Part of a small language model's weights.
Size: 16 layers, 3 heads of 32, vocabulary 8192, 1.59M parameters.
Architecture: LayerNorm before each block, tied embeddings.
Training: a variant of SOAP for these matrices, 113M tokens, 3443 steps.
Each number is 50 + 15 x the weight over its row's rms, rounded and kept within 0 to 99. Layers, rows and columns count from 0. The size before them is the row's rms in percent of the matrix's.

# layer 11 MLP up, 256x64, rms 0.119, rows 49-99, columns 0-63
111:69 36 75 46 42 44 56 34 57 54 39 51 51 39 57 82 57 49 72 53 42 57 65 44 94 65 63 59 82 52 76 44 21 53 55 51 47 58 73 41 68 50 65 39 26 50 58 50 63 68 71 21 62 48 49 21 56 61 39 59 38 48 58 40
090:56 32 70 56 52 48 54 71 57 57 37 52 43 37 58 53 42 53 58 53 58 50 14 50 19 50 52 48 61 69 54 93 48 69 19 48 36 45 57 45 40 55 38 51 26 67 70 24 90 39 45 23 47 63 63 39 59 73 53 49 44 46 55 33
109:44 57 29 73 49 34 39 43 38 48 31 47 41 86 51 52 56 42 76 28 62 37 74 52 36 53 44 70 49 63 60 37 56 48 43 17 44 67 22 55 50 63 49 66 31 63 50 55 81 52 67 53 49 46 58 36 85 45 74 29 61 43 71 44
101:54 51 45 69 35 51 71 43 38 35 38 32 41 59 28 77 50 55 64 69 35 62 55 34 50 19 72 42 50 39 36 64 42 55 18 69 76 45 33 49 47 40 75 53 77 44 40 29 51 64 62 50 67 42 35 35 74 67 54 29 56 30 70 48
110:75 29 30 31 58 68 56 44 54 41 49 41 66 43 66 43 26 45 83 83 80 48 51 68 53 66 53 45 67 44 54 42 40 50 41 45 33 60 32 65 40 49 34 41 33 51 25 29 45 34 19 45 41 68 53 27 40 47 61 63 36 69 59 70
092:38 62 42 32 40 66 51 42 27 60 76 70 65 47 58 42 42 43 68 42 46 20 43 55 60 35 64 36 72 68 38 53 77 37 54 54 53 69 42 67 68 44 31 41 53 22 39 49 67 67 71 06 64 49 58 34 51 50 37 75 52 69 44 61
103:79 28 52 35 60 59 89 40 66 33 41 50 45 49 30 55 63 29 61 63 77 58 76 23 48 36 62 44 68 35 59 50 20 67 38 13 44 60 43 63 38 54 64 60 59 48 42 50 44 65 59 44 48 60 60 44 58 44 41 54 22 72 55 55
098:53 47 61 58 59 52 74 81 55 41 48 38 52 46 41 53 65 96 64 68 20 49 15 40 61 60 55 55 41 58 51 61 73 54 23 59 31 53 55 50 73 46 45 39 49 62 44 33 28 47 51 45 55 50 62 44 51 49 20 22 51 54 47 14
103:50 53 58 60 57 58 84 59 43 51 61 61 42 48 19 40 36 33 55 57 73 38 30 68 52 32 27 54 61 51 33 56 53 58 50 68 47 56 47 59 51 40 39 53 70 40 47 33 94 40 51 86 45 19 58 53 71 40 45 43 66 38 49 85
095:39 43 42 23 59 58 27 48 47 60 41 17 87 37 56 60 88 35 36 63 47 40 67 58 51 42 40 58 51 44 61 48 48 40 61 47 45 28 44 59 40 42 68 67 58 32 33 48 65 51 78 51 57 67 29 70 63 65 26 86 44 42 46 46
097:62 78 64 34 45 54 48 43 41 68 36 36 70 37 45 48 41 46 65 94 51 43 40 34 55 55 67 81 68 40 60 57 40 55 69 39 41 32 38 43 57 74 49 61 63 31 24 45 27 49 43 39 48 60 61 25 52 23 32 40 32 37 26 47
097:39 39 63 58 51 63 59 39 49 46 53 36 51 34 75 70 72 41 25 83 50 61 28 28 33 53 27 49 54 55 37 23 58 62 46 62 35 64 52 34 79 54 52 48 35 31 39 61 44 65 47 43 46 37 54 13 44 73 49 35 66 17 61 53
112:36 62 45 58 57 58 51 30 42 46 92 33 61 42 33 43 37 34 34 71 50 16 65 48 37 18 36 54 55 69 52 39 58 55 48 78 49 44 27 59 61 46 59 73 69 44 24 37 39 65 57 43 52 74 64 20 34 44 36 42 40 43 54 56
104:55 17 30 48 54 65 39 53 64 49 53 43 76 71 49 63 55 41 52 31 59 42 69 26 53 56 42 27 09 60 42 40 59 65 67 23 49 54 40 43 62 32 36 23 45 39 54 30 44 74 72 74 44 48 74 40 52 39 40 59 49 47 53 23
092:23 34 45 41 29 59 73 71 58 45 66 31 75 83 40 39 45 57 55 67 44 64 62 39 55 59 54 45 52 35 61 28 37 51 45 27 44 50 51 72 56 33 46 20 44 25 46 42 51 36 27 34 84 35 58 32 49 49 57 56 70 32 51 27
099:45 38 67 69 21 64 41 75 42 53 40 67 61 84 47 48 56 57 53 51 63 57 68 44 50 50 25 54 26 27 68 42 73 73 64 39 35 65 60 73 64 42 39 41 62 44 49 37 75 52 67 44 83 77 46 55 35 54 32 49 49 65 66 40
091:38 59 56 59 47 35 36 50 51 74 70 71 60 46 88 65 35 55 58 56 62 44 26 36 42 45 50 38 43 64 41 76 43 38 67 43 31 52 25 45 66 46 58 47 39 46 36 49 62 21 53 52 24 40 65 26 49 65 77 68 42 77 80 59
100:58 67 43 31 31 63 50 60 59 75 59 26 74 75 41 45 44 45 47 68 41 52 49 09 56 43 45 46 33 41 42 41 56 27 54 48 48 52 57 46 54 69 68 43 58 41 58 42 31 74 38 98 54 75 65 50 72 56 72 56 61 59 47 70
100:47 73 58 72 77 25 63 37 46 44 67 32 57 39 58 67 80 47 66 49 39 44 11 57 48 34 70 54 71 64 49 50 54 28 59 56 54 32 66 74 58 62 37 47 32 47 60 40 39 63 56 54 53 37 60 50 46 48 31 58 49 14 15 49
103:36 63 44 44 48 52 68 59 67 58 37 17 59 47 46 60 54 81 59 70 25 50 48 57 58 49 69 39 39 62 37 29 57 57 44 41 54 43 40 71 70 26 49 32 48 65 35 41 69 51 61 86 48 48 20 31 77 73 46 69 75 40 48 53
102:34 32 49 34 50 33 63 65 59 35 52 45 26 54 74 60 39 37 45 48 17 72 67 39 69 82 54 22 65 63 70 76 41 42 75 29 53 63 58 64 53 67 50 25 40 63 48 42 53 47 59 73 62 35 45 61 46 50 41 37 47 65 76 47
091:21 65 44 45 54 51 34 58 51 49 49 68 58 83 60 60 28 71 52 32 30 34 28 41 43 45 61 05 49 46 45 75 31 56 26 37 26 63 55 45 72 26 58 57 41 49 45 42 73 53 68 50 68 63 40 56 52 57 39 54 55 62 39 26
116:55 57 55 37 29 53 61 77 64 55 39 59 46 35 55 57 66 66 63 58 37 66 71 68 29 37 55 43 59 30 74 64 43 49 60 63 15 55 65 27 28 33 40 51 57 36 77 49 57 63 72 33 49 62 58 49 46 50 25 36 71 71 49 85
099:31 49 48 03 56 55 40 59 46 63 68 33 55 65 65 58 48 50 59 67 55 38 49 72 60 71 36 43 80 66 75 73 37 68 58 58 50 32 58 30 79 56 45 75 75 50 52 29 49 49 47 71 60 55 43 48 51 42 37 67 54 48 70 27
105:81 43 40 67 35 73 45 48 50 77 28 61 35 64 69 71 59 45 38 80 70 48 70 42 45 58 26 57 43 54 49 24 61 41 67 33 52 58 50 67 38 39 62 30 56 52 64 64 45 66 52 56 43 82 84 35 62 44 71 38 57 46 66 45
096:46 30 41 58 38 40 32 58 23 44 70 43 57 35 53 38 81 44 25 60 71 57 50 45 35 43 41 60 58 58 22 62 27 58 57 69 64 66 65 61 36 41 58 42 25 27 51 44 79 20 47 60 51 59 26 36 62 75 53 62 27 45 34 49
094:77 72 41 60 89 27 31 65 40 43 62 38 76 54 40 67 46 35 47 18 35 64 70 53 54 27 55 51 49 44 53 63 45 49 34 46 57 77 63 60 50 70 64 60 56 56 46 73 37 68 58 38 54 30 72 27 37 38 52 37 25 53 52 50
098:40 45 24 49 55 44 53 32 48 55 38 45 34 19 64 68 59 53 69 66 56 32 51 70 60 71 35 47 36 35 46 59 49 61 50 24 51 72 65 42 59 92 55 47 33 53 58 23 36 61 44 47 53 48 82 41 62 22 26 53 44 49 66 77
088:47 36 57 49 40 34 39 41 53 19 43 59 30 45 19 40 55 84 54 60 67 53 44 54 55 58 18 49 41 70 45 31 40 57 42 45 41 40 79 38 60 56 74 55 50 69 56 68 74 58 51 32 68 32 37 27 56 19 29 52 63 58 33 65
104:52 29 27 46 59 21 82 56 45 57 50 45 62 49 47 28 73 73 41 34 83 62 58 34 41 29 50 53 49 39 58 47 50 40 68 58 46 85 36 64 41 50 51 44 39 45 50 30 14 38 40 47 31 46 56 49 44 61 40 70 48 51 67 86
101:71 46 36 67 75 49 50 41 51 49 44 57 63 31 16 50 39 58 63 65 60 28 45 50 58 28 50 40 64 48 58 56 26 41 44 49 33 41 09 59 54 36 50 64 49 41 41 38 41 15 45 43 14 38 59 50 63 43 39 46 73 58 85 64
095:85 41 57 77 57 57 62 84 57 61 47 30 60 59 58 60 46 54 43 60 51 76 79 58 58 50 79 59 46 39 33 49 34 78 38 42 45 69 40 39 45 54 35 24 43 31 35 47 57 28 33 49 51 26 64 47 56 35 49 29 55 72 35 33
093:41 58 12 38 35 48 37 46 32 53 37 78 47 30 21 83 49 56 28 68 66 43 68 35 73 35 59 41 43 38 56 52 27 52 23 53 49 46 16 50 40 35 47 41 28 47 62 45 63 67 48 21 65 47 52 41 54 45 41 58 38 49 35 58
108:53 89 65 93 42 61 52 58 27 57 60 35 57 38 51 53 59 46 69 62 55 58 67 42 44 36 63 45 63 49 49 33 57 68 66 72 35 20 56 71 58 74 38 46 60 44 38 70 23 45 60 32 37 43 58 47 42 53 28 28 33 49 73 49
090:33 45 69 65 54 54 20 31 50 48 39 32 67 62 51 62 37 45 38 66 86 49 31 55 68 60 53 39 70 63 40 48 76 47 53 43 54 46 53 64 74 52 49 59 62 86 44 30 27 70 56 47 53 33 50 47 78 51 43 63 18 43 32 28
098:28 52 44 58 65 40 54 59 56 29 47 22 83 35 20 68 27 34 39 65 41 52 60 34 66 65 59 54 47 53 53 41 50 58 54 40 53 56 66 42 65 28 77 59 35 57 50 52 55 46 55 61 32 63 35 00 58 41 50 69 48 38 22 43
089:54 41 63 46 43 53 54 83 42 54 38 47 53 67 62 43 53 74 42 52 49 75 55 69 44 56 66 31 75 52 63 57 75 50 63 48 34 40 68 36 18 41 37 63 34 32 67 33 48 59 92 53 38 75 48 40 36 63 29 54 48 59 37 81
093:52 49 46 24 59 59 40 58 51 50 22 53 52 33 57 60 39 46 45 51 64 46 27 64 50 86 22 78 64 48 57 73 62 29 57 55 36 55 51 72 65 71 58 43 69 69 34 35 26 48 32 46 54 57 65 61 34 90 27 53 52 48 68 54
102:43 48 44 69 45 50 59 44 33 78 63 53 71 40 73 29 41 41 92 48 55 74 58 63 14 56 66 50 45 58 33 33 51 59 57 47 39 44 40 34 58 34 65 54 40 43 15 42 27 50 44 30 59 59 51 25 54 71 62 57 66 52 74 63
111:57 49 25 70 37 56 42 69 52 41 66 36 56 78 73 41 40 43 59 72 43 35 53 65 50 33 45 44 56 27 45 00 52 66 21 38 35 32 38 63 62 63 40 55 43 43 31 38 66 66 59 57 44 56 47 40 44 26 73 41 66 67 46 53
097:41 18 57 64 38 55 56 58 48 48 70 58 55 26 54 60 60 33 45 61 54 50 58 58 39 40 35 65 08 54 51 79 16 68 54 42 54 40 46 46 41 45 39 41 32 26 77 47 42 50 57 19 41 60 51 32 46 47 64 42 34 65 09 51
097:67 58 68 64 62 33 74 53 17 36 38 56 59 64 40 69 55 44 51 75 37 48 44 51 45 49 59 48 42 54 64 45 29 35 39 38 68 41 64 43 29 58 31 59 24 07 32 25 19 63 55 43 54 32 64 42 28 46 46 49 50 72 56 62
113:64 42 31 27 66 54 33 75 43 59 45 40 39 53 34 43 70 55 74 49 63 53 49 50 61 53 25 56 56 55 43 59 61 33 22 36 34 51 78 49 85 59 34 45 45 23 65 74 47 46 35 50 63 42 44 57 64 27 80 32 30 31 34 63
109:36 29 42 73 79 67 39 49 38 39 70 53 33 46 36 44 62 45 24 39 53 56 56 67 39 71 42 70 64 91 36 46 46 44 68 21 41 62 55 70 57 40 75 35 47 52 39 70 43 58 59 65 49 38 59 58 42 63 52 26 58 40 79 69
089:64 16 51 50 53 44 41 46 47 40 53 70 65 70 29 57 55 33 61 39 55 72 16 41 44 43 39 57 38 57 59 49 28 71 18 44 50 62 68 54 80 65 72 81 33 53 66 58 50 50 54 39 48 38 56 33 51 67 68 72 31 58 48 77
094:47 46 19 55 55 54 40 53 61 74 49 51 70 33 49 64 52 58 39 15 65 46 30 49 52 85 60 51 38 59 37 61 40 50 44 45 58 58 70 74 60 63 74 43 40 78 68 28 27 27 52 40 34 43 53 39 71 47 60 87 55 47 34 56
108:68 64 52 54 66 47 23 48 43 36 69 45 42 55 76 34 46 62 69 60 55 87 69 55 14 53 21 47 60 43 42 45 55 64 53 33 30 33 72 63 57 60 71 48 41 26 32 53 48 53 44 45 73 34 46 41 55 48 40 46 66 48 89 50
103:41 40 40 74 58 41 37 40 49 44 43 28 79 42 45 60 27 66 46 55 39 77 48 24 52 61 51 45 77 85 39 60 31 33 51 71 57 65 64 50 54 59 56 63 55 33 73 47 10 45 59 16 51 52 52 37 36 31 41 38 59 58 41 40
094:37 63 60 41 49 54 35 78 19 30 44 34 54 51 23 58 48 50 55 59 45 80 58 84 66 50 33 50 59 65 55 71 55 32 47 42 71 51 32 85 37 66 58 81 53 49 85 53 39 32 71 47 39 52 50 44 46 51 48 68 62 60 63 54
096:48 24 59 37 58 55 38 49 31 38 58 55 58 29 42 38 62 44 67 31 51 36 59 69 52 54 47 61 30 60 29 65 34 66 65 17 49 59 59 43 68 71 52 50 26 53 40 47 37 51 42 33 16 14 54 29 43 47 22 47 41 23 38 69
099:44 66 45 60 60 29 51 34 62 45 42 57 59 49 52 59 46 51 39 59 35 39 57 70 40 65 76 58 40 63 55 53 71 18 47 31 76 61 42 74 53 40 79 58 26 40 42 46 66 63 37 57 49 40 79 19 37 50 29 24 62 80 41 70